Weights of a small GPT-style language model, trained from scratch on English Wikipedia.
Size: 10 layers, 5 heads of 128, MLP 2560 squared ReLU, 108M parameters.
Each number is 50 + 15 x the weight over its row's rms, rounded and kept within 0 to 99. Layers, rows and columns count from 0. The size before them is the row's rms in percent of the matrix's.

# layer 3 MLP down (transposed), 2560x640, rms 0.0366, rows 879-922, columns 0-79
100:60 29 43 41 45 82 44 36 62 53 44 56 42 55 41 34 37 55 49 27 45 40 26 67 35 26 57 50 30 66 47 37 34 49 40 53 90 60 44 70 57 64 23 49 36 56 56 73 66 27 55 53 57 73 45 37 54 63 77 18 63 46 60 42 68 41 52 54 40 64 49 59 51 58 47 47 54 63 35 42
092:15 78 37 69 35 55 45 20 66 32 59 57 44 68 55 25 51 89 41 60 72 35 43 22 54 56 41 62 50 32 43 42 66 49 66 43 57 67 31 63 59 39 43 54 62 69 51 89 42 47 53 40 73 52 40 12 45 54 67 35 49 54 38 45 34 50 69 47 48 50 78 51 41 49 54 72 73 63 71 52
093:52 46 52 61 31 43 64 62 77 58 44 64 42 34 66 49 32 65 61 35 41 47 33 61 30 59 31 53 21 52 81 47 39 53 65 31 60 69 42 58 33 51 68 52 52 32 39 62 63 54 48 47 48 64 56 64 48 43 67 50 34 50 51 29 54 68 49 53 65 34 30 49 50 53 75 32 71 58 57 29
112:69 62 42 73 45 54 40 57 73 53 64 58 26 50 46 48 52 45 34 57 29 42 48 60 49 54 58 48 50 26 48 62 78 65 54 34 48 32 65 63 54 22 42 86 65 68 69 53 34 65 56 48 69 53 38 26 41 28 34 66 52 31 46 70 70 46 65 58 41 42 38 36 35 43 63 28 32 44 77 60
100:48 30 28 44 58 39 27 34 38 26 65 45 54 64 27 49 54 80 47 37 51 48 61 75 44 60 30 38 41 22 35 58 29 42 53 79 57 59 38 57 54 41 40 62 40 64 35 69 31 52 27 65 50 46 62 37 60 41 51 49 32 28 47 26 60 47 40 50 38 75 56 62 78 52 34 28 79 55 63 64
092:79 41 72 58 58 55 50 75 80 36 46 49 31 46 58 15 36 56 46 37 56 66 63 69 50 43 76 31 42 47 40 74 47 61 41 53 44 55 48 69 62 73 41 46 62 42 40 58 67 13 42 25 54 49 59 37 62 54 61 61 43 75 38 45 42 20 70 58 71 63 49 54 82 50 56 57 44 37 34 57
096:53 45 45 38 59 46 45 54 59 28 50 38 58 54 20 52 64 42 46 55 51 41 43 61 33 58 74 70 57 35 33 32 57 31 58 53 75 80 70 65 60 20 83 82 28 46 58 26 77 53 60 27 37 34 53 30 31 47 41 63 33 62 48 39 77 46 67 40 54 37 49 36 76 55 62 74 55 50 36 64
097:27 62 50 39 34 24 68 29 29 64 38 83 55 58 60 39 47 61 36 48 33 55 63 56 85 54 45 56 29 64 69 23 37 66 73 24 37 55 61 65 41 48 67 64 39 27 56 45 44 59 50 81 64 25 49 47 88 49 63 48 45 35 63 38 22 49 64 46 53 61 60 81 72 35 57 49 46 30 30 58
083:36 45 34 44 19 41 36 40 43 72 32 46 57 42 53 47 24 82 72 72 50 44 33 60 71 28 40 73 35 50 49 39 37 44 53 83 45 58 42 56 59 11 66 67 42 45 45 69 44 32 57 38 62 34 40 48 47 58 41 55 54 86 28 40 63 76 79 54 58 54 45 52 43 42 57 65 65 61 66 52
105:59 40 53 72 19 71 32 49 29 52 19 34 68 64 62 53 51 56 43 41 60 60 62 72 48 46 52 42 42 12 40 19 55 51 64 31 57 69 49 33 41 29 35 83 59 43 35 35 63 65 67 31 35 53 55 32 53 56 71 46 56 18 64 41 73 34 53 74 30 32 55 48 72 31 47 50 59 68 35 60
103:17 80 30 64 17 76 59 37 41 30 57 34 37 58 37 47 51 48 51 35 40 52 49 64 31 33 33 80 41 42 56 42 57 56 35 22 56 56 40 42 35 90 47 70 14 41 41 46 33 62 26 66 62 48 76 61 60 64 63 34 19 70 18 46 55 32 45 84 76 29 46 46 60 67 77 64 78 51 62 53
091:63 46 57 66 64 94 53 44 42 57 48 58 41 36 36 54 59 69 35 37 32 42 60 59 55 53 52 60 43 63 55 67 12 53 51 29 52 43 39 58 65 38 47 64 56 35 55 55 52 70 41 77 61 68 37 41 31 43 47 80 71 68 50 77 46 56 62 44 65 50 54 31 62 71 51 34 43 50 77 45
096:41 41 54 45 80 31 83 38 87 57 31 84 59 37 46 61 36 57 51 73 70 56 41 45 58 50 50 44 69 66 26 72 62 40 56 56 54 65 40 56 74 51 65 20 53 67 42 29 42 80 44 62 48 34 24 47 63 58 35 26 53 39 45 31 71 44 52 59 48 64 61 56 34 45 43 57 46 43 48 50
108:51 59 56 84 99 68 68 23 48 08 39 56 43 46 45 56 53 53 59 44 51 46 51 29 54 75 40 43 42 67 33 37 72 50 37 27 75 35 46 53 38 46 22 29 65 44 56 86 44 62 73 61 34 50 62 41 50 34 51 32 55 52 44 73 40 57 27 34 38 59 70 57 62 59 57 66 62 46 45 55
095:67 42 52 71 50 43 48 39 41 56 58 46 53 45 50 18 63 59 80 48 32 43 63 74 64 31 62 42 60 72 20 38 87 48 45 33 62 20 53 55 63 39 58 24 40 56 54 52 69 42 47 28 69 88 62 64 38 54 62 50 66 31 81 27 64 41 45 64 49 22 69 44 56 37 49 34 61 34 70 17
098:51 51 51 44 63 42 66 39 54 64 39 82 38 40 49 54 50 13 50 38 29 60 52 62 43 15 71 78 17 36 34 42 57 62 61 34 31 64 56 44 38 43 40 36 46 71 56 81 64 46 43 22 64 49 34 47 65 65 43 48 57 57 58 22 35 59 31 66 61 69 52 38 52 49 73 87 56 22 37 60
101:61 82 41 63 37 83 47 55 59 42 48 71 59 71 35 31 69 37 45 30 48 38 56 67 47 53 48 41 60 55 38 70 32 48 58 45 70 58 51 48 46 37 22 67 45 55 79 50 29 17 62 39 38 73 51 72 44 38 32 56 46 49 71 39 30 58 58 53 59 54 41 57 81 48 49 44 54 62 42 59
098:34 50 46 51 03 77 43 26 50 66 69 67 41 55 44 67 51 68 54 51 55 61 70 62 19 43 35 36 70 53 56 35 50 39 43 42 51 54 63 61 67 44 35 50 26 44 64 30 48 42 17 23 41 54 49 59 52 65 43 66 52 64 55 41 50 46 63 57 75 42 62 52 80 41 27 52 29 59 38 66
094:45 65 42 51 13 61 46 58 60 96 55 35 55 67 27 36 46 37 39 26 54 59 69 57 42 38 52 46 61 64 45 24 56 63 57 54 46 54 50 37 55 62 48 53 44 62 37 41 45 29 20 39 43 56 37 63 43 31 30 58 50 39 48 54 58 42 62 56 84 50 45 52 65 50 59 23 38 34 62 62
095:41 69 40 46 06 37 49 26 41 77 37 33 74 79 38 50 55 51 66 55 66 30 66 76 32 42 77 64 63 47 31 27 38 63 48 64 47 56 50 14 52 52 50 68 53 56 44 58 63 54 53 52 72 42 39 59 58 54 51 54 56 61 63 51 49 29 52 48 75 47 42 55 58 47 61 47 51 53 65 55
102:62 45 42 30 72 91 50 57 71 46 50 62 57 44 30 41 52 43 24 59 77 56 36 40 36 26 58 33 21 82 48 75 68 55 37 79 42 24 49 73 57 63 62 40 49 66 45 46 75 59 47 65 49 49 48 49 47 23 18 44 24 44 56 49 52 90 48 52 50 44 63 38 57 69 59 76 33 70 37 54
102:42 54 65 35 61 62 46 52 48 49 17 57 58 18 43 61 53 74 57 71 59 62 42 52 35 72 62 37 57 52 58 41 61 53 60 63 49 61 53 78 34 43 28 67 95 69 47 58 59 19 58 28 75 41 17 31 72 72 52 63 62 47 30 39 65 51 79 37 34 55 58 51 37 45 60 61 39 50 46 22
094:63 50 39 60 36 42 50 21 55 52 43 56 63 54 54 68 51 80 17 50 54 33 56 36 71 58 31 64 43 40 87 43 45 68 66 40 40 61 57 58 44 32 52 60 27 71 60 57 24 48 40 40 65 46 42 60 38 24 52 23 48 29 63 80 37 29 72 40 50 39 55 64 52 55 47 39 60 41 68 49
102:29 50 41 39 32 69 39 43 57 36 31 69 31 69 45 42 53 59 44 28 79 60 65 36 72 73 31 35 48 58 48 11 40 55 55 23 67 62 35 65 68 63 45 71 40 37 44 67 57 64 70 53 43 66 44 60 33 33 30 68 49 54 52 27 63 32 76 40 59 49 82 37 55 28 57 56 51 19 34 20
101:29 44 58 35 59 46 54 32 67 19 66 38 60 53 29 31 29 62 64 58 62 52 54 63 48 43 50 76 53 76 49 30 63 43 59 62 43 49 50 49 59 72 51 58 49 29 48 53 49 26 66 55 61 40 54 29 32 40 60 91 42 53 60 54 73 56 63 37 27 59 60 25 63 65 57 34 58 45 26 53
097:64 44 56 62 13 38 61 68 42 60 40 70 47 53 30 27 34 51 31 59 56 54 59 42 44 35 70 68 45 39 55 76 61 72 40 40 55 67 27 64 33 50 65 64 75 90 56 70 61 35 62 54 66 38 49 36 41 56 70 61 61 39 68 59 54 52 73 46 54 35 55 87 43 40 52 70 47 34 48 57
100:32 40 62 47 52 36 47 51 35 49 47 52 53 51 29 36 81 62 24 31 49 46 51 69 81 34 46 59 51 50 49 75 48 35 67 40 25 50 65 59 58 24 59 14 57 67 24 23 59 33 62 51 58 50 25 40 26 61 41 34 51 62 43 31 75 58 19 51 76 40 61 65 40 47 57 62 77 36 73 45
100:01 48 63 48 73 57 71 64 48 57 47 63 20 28 38 41 48 28 55 42 63 52 44 42 50 45 30 52 38 51 18 38 42 52 52 46 52 65 51 57 50 27 32 49 63 67 29 35 37 37 61 55 52 50 41 58 39 44 66 63 56 80 58 55 57 53 57 29 44 29 41 37 53 54 41 72 60 46 43 28
098:47 74 56 35 42 56 41 39 43 39 55 46 45 32 48 13 60 38 33 30 27 47 49 63 47 40 43 58 49 49 49 54 69 48 89 41 56 54 52 33 58 40 58 43 73 39 53 71 52 44 45 47 78 56 23 53 44 62 58 44 63 57 54 45 58 58 36 50 50 63 47 59 46 56 73 75 31 46 45 50
097:74 42 65 49 60 24 24 31 38 38 35 46 52 62 45 61 57 72 64 41 41 31 51 37 50 37 59 55 79 49 55 60 51 79 74 36 33 87 48 22 94 49 50 45 47 18 44 26 32 37 71 56 37 42 41 37 38 33 76 18 32 29 37 34 65 40 71 41 42 44 39 29 67 37 45 67 50 37 57 45
092:39 62 61 61 89 50 30 66 33 97 57 38 07 27 73 19 38 20 29 65 51 56 26 52 55 46 29 54 18 47 23 69 54 43 40 54 24 59 24 58 82 72 45 27 75 47 56 50 53 46 55 46 52 79 32 25 54 47 72 39 50 41 64 63 31 54 34 45 50 40 41 46 42 53 57 50 45 60 45 54
106:46 70 48 30 42 43 60 59 45 45 55 63 62 43 54 57 46 57 36 33 36 32 42 43 53 47 78 42 61 34 47 68 41 46 33 32 46 55 45 45 58 75 58 33 78 54 57 33 39 57 59 44 59 35 79 44 55 23 63 67 28 57 47 59 41 39 45 45 47 58 46 48 44 37 60 50 60 18 73 64
107:48 63 54 44 28 51 65 55 44 41 52 35 74 56 52 41 55 62 47 34 47 49 87 72 31 43 71 65 69 64 37 39 45 40 52 62 53 46 75 35 43 47 27 57 40 47 40 57 54 68 49 59 29 67 53 45 68 42 46 43 41 34 59 28 58 80 62 68 59 63 28 28 57 41 58 41 39 49 40 60
102:52 54 23 56 49 51 53 50 14 45 28 45 54 43 48 20 62 67 08 70 47 41 47 78 49 73 78 58 62 28 59 41 77 61 36 99 38 68 48 65 52 62 57 78 29 73 71 45 67 59 82 63 42 50 53 56 48 57 73 35 90 70 54 69 57 48 36 43 47 36 42 68 36 47 46 35 48 48 45 57
114:60 58 41 44 29 54 46 52 42 53 45 58 47 57 66 54 69 55 74 58 61 34 45 85 31 45 49 22 65 56 61 62 67 56 47 38 40 17 37 35 44 58 43 43 56 46 58 53 35 75 62 57 54 65 37 48 53 62 47 38 43 20 45 24 38 46 46 72 94 94 36 35 37 44 61 45 51 52 50 62
102:53 55 47 32 32 35 45 41 61 57 49 67 71 42 40 40 22 58 41 37 61 53 50 59 25 59 41 63 65 38 55 90 39 49 75 71 56 32 55 24 60 57 55 54 44 58 79 45 67 39 36 41 51 47 58 54 41 38 48 51 46 36 61 38 43 61 70 79 38 52 78 43 46 82 38 74 45 28 39 14
092:65 82 48 54 52 82 30 24 47 33 48 53 51 40 54 46 94 52 42 48 40 54 45 49 31 32 52 61 54 37 63 57 87 48 61 45 52 53 61 61 41 24 42 58 67 48 44 56 11 51 37 49 42 28 71 57 07 60 30 41 45 32 50 55 63 31 40 47 78 60 57 36 52 21 52 65 53 42 45 32
097:36 44 79 21 81 57 57 30 49 85 56 46 48 43 49 46 65 27 43 54 31 26 45 33 45 44 62 39 30 63 49 28 45 47 61 45 52 67 66 38 45 72 48 44 73 39 34 36 47 55 53 70 53 37 51 31 71 56 45 41 47 48 43 51 51 54 43 48 53 65 44 23 55 38 33 87 40 44 64 52
076:61 23 58 46 44 58 59 49 56 91 66 47 39 54 42 57 53 44 15 67 65 43 40 28 69 38 42 48 49 28 34 24 41 80 85 58 61 72 57 42 44 42 59 63 56 44 40 29 57 36 56 69 56 41 29 49 54 32 66 63 44 69 48 38 36 31 64 45 42 69 54 38 50 53 48 62 37 69 29 09
103:66 46 59 59 03 47 49 65 52 73 46 44 64 56 59 44 34 26 39 62 40 70 57 63 38 33 52 47 37 45 56 53 50 48 47 59 61 41 42 25 56 47 35 44 60 59 58 58 54 49 53 57 62 29 55 47 83 50 70 50 59 24 46 55 44 33 46 53 51 43 29 59 42 37 39 47 32 33 40 41
106:15 56 74 63 42 74 64 73 57 46 39 34 48 52 23 41 50 56 38 60 53 47 63 72 71 60 46 34 80 52 52 83 44 40 39 51 52 44 45 56 69 76 46 41 54 51 41 58 58 68 26 49 46 50 41 73 65 65 55 48 43 15 49 56 66 76 45 59 28 39 52 50 68 60 68 39 41 69 58 66
101:64 44 27 36 47 71 49 51 60 38 67 72 59 53 19 26 41 25 26 52 40 50 57 24 49 61 28 63 61 30 40 61 42 48 32 48 85 61 41 63 54 31 32 44 40 32 54 11 29 56 56 44 58 35 52 53 74 35 69 41 46 30 51 48 55 50 60 37 57 54 44 43 41 39 45 72 55 46 51 37
096:36 60 53 45 67 73 71 27 14 61 61 65 39 56 44 40 67 28 49 44 54 57 53 39 38 29 60 24 40 57 45 47 39 52 66 40 59 69 21 49 39 62 40 27 47 72 82 54 63 72 36 37 61 52 28 69 47 35 34 63 46 56 60 72 42 59 65 47 50 67 54 19 49 40 27 42 23 72 57 51
098:56 39 24 63 40 63 55 47 34 46 44 43 55 52 27 51 51 83 44 34 73 82 78 73 59 39 50 43 50 57 77 67 44 55 77 60 54 52 47 44 59 57 51 67 69 33 50 38 44 51 61 46 63 29 66 46 74 62 38 37 64 47 36 54 52 37 39 72 69 96 63 78 42 55 70 75 47 88 46 67
# layer 3 MLP up, 2560x640, rms 0.0416, rows 880-923, columns 0-79
089:76 48 42 39 52 46 61 36 46 40 42 48 45 58 55 55 15 20 24 48 63 46 73 46 21 67 57 66 22 35 65 33 31 26 61 34 41 54 68 41 47 65 52 61 55 30 73 54 54 46 59 55 72 24 53 63 42 49 62 67 34 55 58 66 63 52 62 53 39 42 51 38 53 45 42 54 57 29 52 53
090:39 53 43 62 54 82 32 44 31 53 89 62 45 78 50 58 19 46 66 38 72 45 64 51 01 62 44 47 57 52 46 50 38 43 25 46 39 50 46 41 59 47 57 39 55 55 58 56 13 49 41 57 52 22 63 41 44 37 18 66 33 54 56 38 48 31 59 59 44 50 65 49 72 66 50 56 42 57 67 66
112:32 56 28 40 51 61 56 53 67 37 47 50 64 44 76 57 44 65 47 72 52 49 82 85 46 56 54 58 42 44 37 29 36 53 55 35 50 52 39 43 37 44 63 69 39 54 46 37 27 39 29 53 33 24 53 43 54 36 57 71 28 96 09 64 46 47 51 51 38 26 81 34 70 63 01 80 49 73 51 50
100:62 16 33 17 65 45 77 44 37 37 15 72 38 57 48 31 36 53 61 62 38 39 74 70 29 74 35 39 53 74 40 37 42 47 45 47 31 66 86 23 50 50 33 51 56 74 24 23 26 28 38 55 48 47 37 63 57 59 52 86 32 50 71 37 56 27 68 52 15 56 64 22 57 58 44 37 27 49 64 63
090:61 26 46 31 55 36 65 47 45 22 40 48 29 51 62 44 13 55 65 39 59 61 32 54 43 56 52 45 74 59 53 79 69 30 38 44 34 53 56 70 62 60 55 65 50 65 41 53 35 28 51 61 40 35 43 64 31 49 40 67 50 60 57 42 42 60 61 66 46 50 56 57 60 54 58 46 63 67 40 65
098:62 44 48 74 45 34 26 78 46 41 65 25 47 52 46 30 46 57 99 62 54 37 63 52 62 83 47 53 13 51 41 53 31 35 56 38 54 41 33 31 66 60 54 42 43 49 45 54 62 20 58 43 09 63 83 19 43 65 61 45 71 53 32 78 55 68 85 48 37 36 65 72 57 37 37 46 49 52 26 28
099:46 31 36 51 56 64 48 52 59 45 54 36 51 53 69 48 56 51 57 61 47 58 82 76 59 47 55 62 44 52 30 56 61 44 55 12 57 48 75 39 40 31 59 41 46 39 58 48 32 71 67 61 13 67 83 43 68 45 54 48 29 46 76 81 72 53 55 59 48 22 66 66 30 40 52 45 51 51 54 73
085:16 03 55 58 51 57 45 65 67 41 64 34 13 53 59 60 45 24 56 48 20 44 59 45 61 66 54 48 56 77 54 62 26 55 30 32 43 55 37 52 67 52 27 33 67 38 61 34 59 46 21 47 62 44 55 62 49 40 63 46 79 68 49 54 49 36 33 55 44 60 32 35 79 46 58 50 71 39 40 57
100:50 57 47 39 46 36 58 48 54 34 61 56 38 70 55 51 24 48 37 49 56 27 44 58 47 58 33 69 67 42 30 53 60 53 59 57 49 68 47 24 52 41 56 32 60 44 61 13 62 40 57 40 56 55 62 51 38 47 62 50 62 66 51 21 30 66 42 58 46 61 42 52 66 41 24 42 41 67 32 61
102:33 55 45 60 57 80 57 37 34 45 66 69 43 46 58 65 28 53 45 57 42 41 49 63 75 40 49 25 32 29 66 15 25 65 40 64 72 66 50 61 63 54 67 73 62 54 39 51 35 27 41 73 46 46 40 64 59 76 68 59 54 64 39 58 39 24 62 63 34 35 46 58 70 67 61 65 67 47 48 41
090:46 17 63 44 49 32 45 54 39 61 41 46 56 53 41 86 57 27 52 57 35 26 36 25 53 41 58 32 37 20 45 44 47 64 38 32 55 59 57 49 49 54 34 33 53 55 56 55 72 54 47 56 40 68 37 56 50 36 69 48 64 70 67 55 44 34 48 51 52 45 46 44 43 79 55 74 41 44 40 38
096:43 36 33 33 56 81 50 70 54 51 35 44 47 51 45 40 26 33 26 40 48 21 49 28 55 36 63 25 29 47 65 34 65 48 61 15 51 66 51 23 19 45 62 45 41 42 59 53 36 46 48 41 78 45 65 65 34 47 45 59 50 49 71 36 51 43 49 23 54 58 53 55 64 55 32 29 87 37 53 69
105:46 48 53 35 67 77 40 71 32 23 59 34 39 36 48 58 54 60 65 63 75 42 49 46 42 71 57 14 54 52 57 47 41 47 45 39 42 62 42 69 56 66 41 73 82 38 52 41 49 64 52 53 49 58 88 47 49 33 55 39 27 74 46 37 39 39 43 58 25 46 47 52 50 69 35 52 29 53 43 32
098:76 58 60 66 84 63 51 40 41 43 52 23 35 55 56 61 44 70 47 77 29 36 45 40 81 50 74 65 57 58 43 19 50 56 57 42 16 50 49 58 55 32 65 62 67 31 39 30 62 36 62 41 50 30 31 69 51 46 60 40 42 52 37 33 62 28 69 36 60 68 68 57 38 56 47 42 60 60 48 59
097:90 28 61 52 64 42 51 49 52 30 56 26 48 61 49 41 48 47 51 38 32 33 53 48 57 41 49 40 42 55 46 40 35 51 42 18 74 61 58 52 60 55 28 46 60 58 53 44 57 76 41 41 61 46 49 52 56 33 37 62 66 54 24 48 70 43 43 50 66 60 35 56 33 56 53 65 51 58 52 67
097:53 32 30 37 56 53 30 54 68 24 16 65 42 74 83 41 77 47 88 39 65 10 32 37 54 47 48 40 64 37 26 47 35 11 47 54 74 51 56 46 71 58 60 82 61 47 46 62 58 57 45 69 42 49 61 33 58 28 70 54 46 54 37 77 51 39 50 54 43 88 56 52 73 68 23 79 48 62 46 38
095:31 35 39 65 53 64 43 48 53 37 31 16 59 52 63 35 76 49 39 56 33 41 40 32 60 77 34 27 70 81 58 48 13 44 50 35 33 32 63 76 58 75 29 62 72 58 50 31 58 49 18 31 20 57 63 42 27 64 67 79 74 62 30 71 50 43 33 53 30 27 60 72 64 33 46 29 50 81 36 60
091:34 28 45 42 49 26 42 28 57 44 65 46 44 73 54 40 40 60 30 55 51 46 51 38 34 59 42 56 54 45 68 39 23 73 28 47 29 76 48 31 62 38 42 69 44 49 54 37 57 32 29 40 30 26 72 60 59 62 70 40 26 53 57 61 25 58 35 66 58 49 61 47 65 34 56 36 54 54 44 69
092:61 44 38 46 46 64 49 48 54 49 46 58 58 62 33 44 12 60 28 48 53 59 57 47 58 71 67 39 24 43 33 85 38 34 23 46 38 54 46 39 57 60 34 25 57 56 66 64 25 45 45 46 19 31 64 39 58 18 49 52 65 62 36 74 39 45 43 68 31 38 40 75 60 43 34 45 41 61 60 35
103:37 57 42 40 80 41 67 46 51 52 55 59 42 58 49 53 40 45 48 67 53 39 06 11 29 49 47 36 74 41 49 68 44 43 71 63 33 60 41 90 36 40 67 36 47 37 26 53 47 53 58 47 31 33 36 55 57 39 57 61 43 69 27 30 67 71 45 56 46 57 70 56 35 64 56 37 61 72 25 40
098:49 58 33 20 68 48 50 78 70 32 42 54 60 82 51 36 38 63 42 39 47 28 38 59 39 75 59 54 61 27 56 48 51 18 64 33 31 59 29 52 32 74 29 48 24 28 18 77 47 39 36 52 39 55 49 56 48 74 69 47 68 40 35 57 59 67 44 46 51 53 34 39 52 42 38 48 30 64 37 61
091:59 53 61 44 37 49 89 48 44 29 35 48 40 70 47 48 30 67 62 37 24 54 55 55 21 47 34 58 45 40 39 37 62 40 41 53 44 68 37 74 39 68 57 21 30 44 20 36 30 73 34 67 35 25 37 40 64 13 37 59 20 62 61 56 51 47 60 32 63 67 43 57 34 59 37 48 61 30 39 55
104:47 66 44 52 43 40 63 71 35 47 19 40 58 56 38 60 47 32 50 61 56 44 28 24 46 90 22 57 43 47 38 61 64 69 41 41 41 57 49 49 36 50 41 62 55 47 30 80 76 40 70 41 51 31 55 63 44 48 51 71 54 73 75 54 55 51 83 60 60 53 34 53 51 61 57 28 64 48 45 37
096:44 46 53 66 42 67 47 66 62 41 46 57 72 37 54 28 25 29 57 46 44 54 70 33 62 62 47 50 41 35 59 44 36 40 51 67 36 61 74 65 69 52 32 63 50 56 66 48 64 62 55 51 58 63 36 80 67 54 32 54 65 57 62 67 49 28 49 62 42 56 20 65 46 42 66 49 68 55 47 49
096:29 28 46 71 54 49 41 39 40 41 40 59 52 38 62 62 21 52 70 60 54 39 26 40 57 79 53 50 56 18 33 81 51 40 61 55 92 45 41 61 65 73 43 45 59 54 45 31 52 32 37 47 39 53 83 30 38 44 70 65 78 52 50 95 46 22 30 57 38 17 64 70 40 62 33 57 21 45 25 41
101:41 27 47 44 79 35 53 14 31 42 30 52 33 36 42 36 46 25 24 38 52 55 58 81 56 62 28 53 66 68 22 57 36 54 38 40 53 70 51 29 51 47 61 35 57 60 50 43 46 50 51 65 79 20 29 26 25 64 62 53 29 85 63 27 57 53 65 48 62 42 43 65 35 70 54 77 79 57 46 35
097:49 39 66 48 55 37 57 53 53 49 45 61 61 65 70 58 49 21 66 52 57 22 16 57 50 48 65 13 50 22 42 48 77 27 34 35 56 48 46 75 82 47 44 34 33 27 52 46 70 47 58 36 47 20 72 54 64 67 60 57 41 56 55 66 24 60 52 63 59 67 36 54 39 74 53 63 51 40 31 52
099:59 51 03 68 69 30 55 52 59 44 84 29 67 53 45 26 35 48 43 48 64 37 35 84 41 52 62 42 49 50 75 51 59 68 71 46 37 51 54 65 44 51 22 48 63 71 38 64 56 61 43 61 41 32 69 32 52 41 58 48 49 48 34 55 48 85 66 43 44 52 23 51 40 60 47 69 51 87 56 57
097:83 59 70 52 65 64 49 41 67 46 51 40 58 58 44 45 55 25 41 77 56 04 65 60 34 49 43 68 72 55 45 52 44 52 76 67 40 59 73 78 55 55 40 72 77 34 30 52 60 54 45 24 36 48 45 49 55 53 68 48 68 66 76 56 48 56 47 62 43 51 53 77 66 63 31 58 83 37 46 38
091:80 29 41 64 95 90 50 61 38 40 67 35 22 51 46 82 55 35 58 47 52 25 49 43 28 54 50 48 22 37 45 34 41 59 53 58 63 42 56 65 76 75 38 45 48 10 74 67 42 45 58 63 46 35 26 60 62 23 62 35 36 50 57 62 50 36 37 43 66 47 55 53 46 57 46 57 48 56 81 66
103:69 31 20 53 37 52 46 22 46 53 60 62 45 44 60 67 52 55 23 18 48 48 32 42 32 73 81 45 40 47 32 68 55 37 86 43 35 44 72 52 56 34 32 49 67 54 72 22 48 42 32 81 37 49 44 34 44 52 69 36 73 65 72 70 57 61 47 46 68 39 46 59 25 54 69 53 56 63 40 40
105:52 22 39 32 50 46 55 62 73 32 49 40 32 65 37 27 47 56 49 74 29 24 42 38 43 53 53 38 75 69 44 40 80 37 42 39 35 55 48 41 51 70 51 38 68 29 46 32 47 42 29 72 26 43 50 55 37 67 34 62 57 77 52 62 57 45 45 45 25 48 64 87 38 37 40 34 55 71 41 76
102:54 64 41 55 50 46 83 67 63 57 56 34 44 54 56 59 16 67 59 44 44 27 54 40 63 65 45 41 32 69 67 59 56 70 78 48 44 71 53 73 46 33 31 51 57 37 66 69 19 38 46 41 52 27 29 45 40 47 53 32 57 73 40 62 47 63 68 43 42 39 54 54 32 57 49 21 29 75 74 53
116:48 40 25 72 44 47 89 88 34 33 62 73 36 39 95 55 52 23 77 45 59 61 53 64 35 41 47 37 55 42 63 60 46 61 63 45 42 35 56 42 43 42 43 39 66 42 33 57 39 57 12 55 52 47 71 61 18 71 48 24 42 38 54 34 39 39 37 40 61 73 54 62 47 32 65 38 56 61 35 33
100:65 62 39 47 63 48 68 66 71 58 14 39 31 52 43 44 58 56 41 74 18 34 40 63 47 46 59 46 18 70 31 66 38 46 57 55 63 41 81 13 24 71 37 51 93 50 19 45 46 35 44 44 58 61 72 51 47 51 74 39 51 54 24 51 39 43 75 49 29 57 28 42 62 30 28 54 44 47 62 20
094:56 56 62 38 75 63 48 46 42 29 67 49 61 50 46 63 64 30 51 48 36 41 57 47 37 59 51 34 50 83 68 45 26 45 69 26 49 33 49 34 36 53 64 64 58 56 47 28 51 57 18 41 35 67 53 52 47 67 35 52 42 75 68 58 99 39 78 43 44 25 66 41 34 42 56 66 55 50 22 43
096:26 43 26 59 71 47 38 54 49 22 61 19 34 43 48 67 38 32 54 45 51 37 56 81 50 49 61 35 42 07 44 57 35 40 41 36 51 32 73 59 59 82 43 53 44 22 46 53 42 46 50 38 29 72 42 46 30 62 49 41 71 72 63 59 49 50 24 51 63 44 28 48 32 66 65 29 62 56 47 59
081:55 36 32 63 37 34 59 50 43 36 70 49 55 47 48 46 61 62 33 45 60 61 63 85 31 40 38 67 40 77 71 77 24 11 15 33 39 27 51 29 42 71 44 44 56 39 36 76 53 57 34 35 28 23 51 47 38 77 57 28 53 52 72 49 30 56 50 49 69 46 83 69 54 56 46 52 74 49 42 68
102:88 54 56 43 54 42 36 54 49 41 47 53 63 29 34 46 44 51 51 39 59 47 50 63 44 67 59 48 10 43 43 75 58 53 57 60 44 49 50 41 21 54 56 20 75 61 52 59 68 55 50 68 25 29 45 29 36 61 45 84 63 58 51 53 75 17 49 40 58 54 56 58 28 32 29 51 49 53 29 44
114:48 41 40 50 49 58 44 45 54 41 32 30 53 30 54 75 32 56 43 71 46 26 43 70 26 80 61 65 48 45 12 49 34 17 54 52 62 50 60 62 68 45 45 34 53 88 19 44 47 86 40 32 25 32 54 63 52 68 43 79 76 53 47 53 65 53 46 84 47 43 34 60 58 40 44 66 29 42 90 46
096:33 28 20 63 54 31 87 43 66 50 49 66 73 69 39 53 34 13 48 62 34 62 44 20 31 30 36 67 73 46 47 43 61 57 58 62 57 62 34 63 63 40 61 77 73 47 45 62 51 57 35 29 54 38 61 68 42 38 65 57 39 44 27 25 64 58 32 51 51 43 43 33 28 54 75 58 50 48 56 56
096:39 60 50 52 38 68 44 30 59 42 39 67 40 66 68 24 18 49 63 60 69 71 40 67 46 54 54 37 40 76 50 61 50 44 29 40 72 18 57 53 49 41 32 46 70 50 60 45 52 92 28 66 67 62 68 47 13 79 48 48 48 75 32 48 51 55 36 63 62 40 65 66 61 52 43 54 40 53 59 63
093:41 41 66 56 58 72 42 29 48 43 73 30 57 37 66 38 18 61 61 50 69 37 61 53 60 40 56 35 66 62 63 40 48 47 51 52 37 47 51 50 31 32 43 37 45 52 43 66 48 61 43 45 69 32 55 58 33 52 50 49 45 52 30 30 50 66 87 56 30 32 20 36 42 43 55 67 69 63 09 66
104:41 40 27 47 55 36 25 37 72 38 56 38 33 47 58 41 45 51 54 80 63 51 54 52 58 59 35 45 63 33 26 57 49 31 42 45 73 43 80 60 29 75 48 53 68 50 40 63 61 67 39 34 45 74 27 58 34 61 32 50 21 55 52 40 40 65 50 74 76 52 33 59 80 54 47 56 41 51 55 44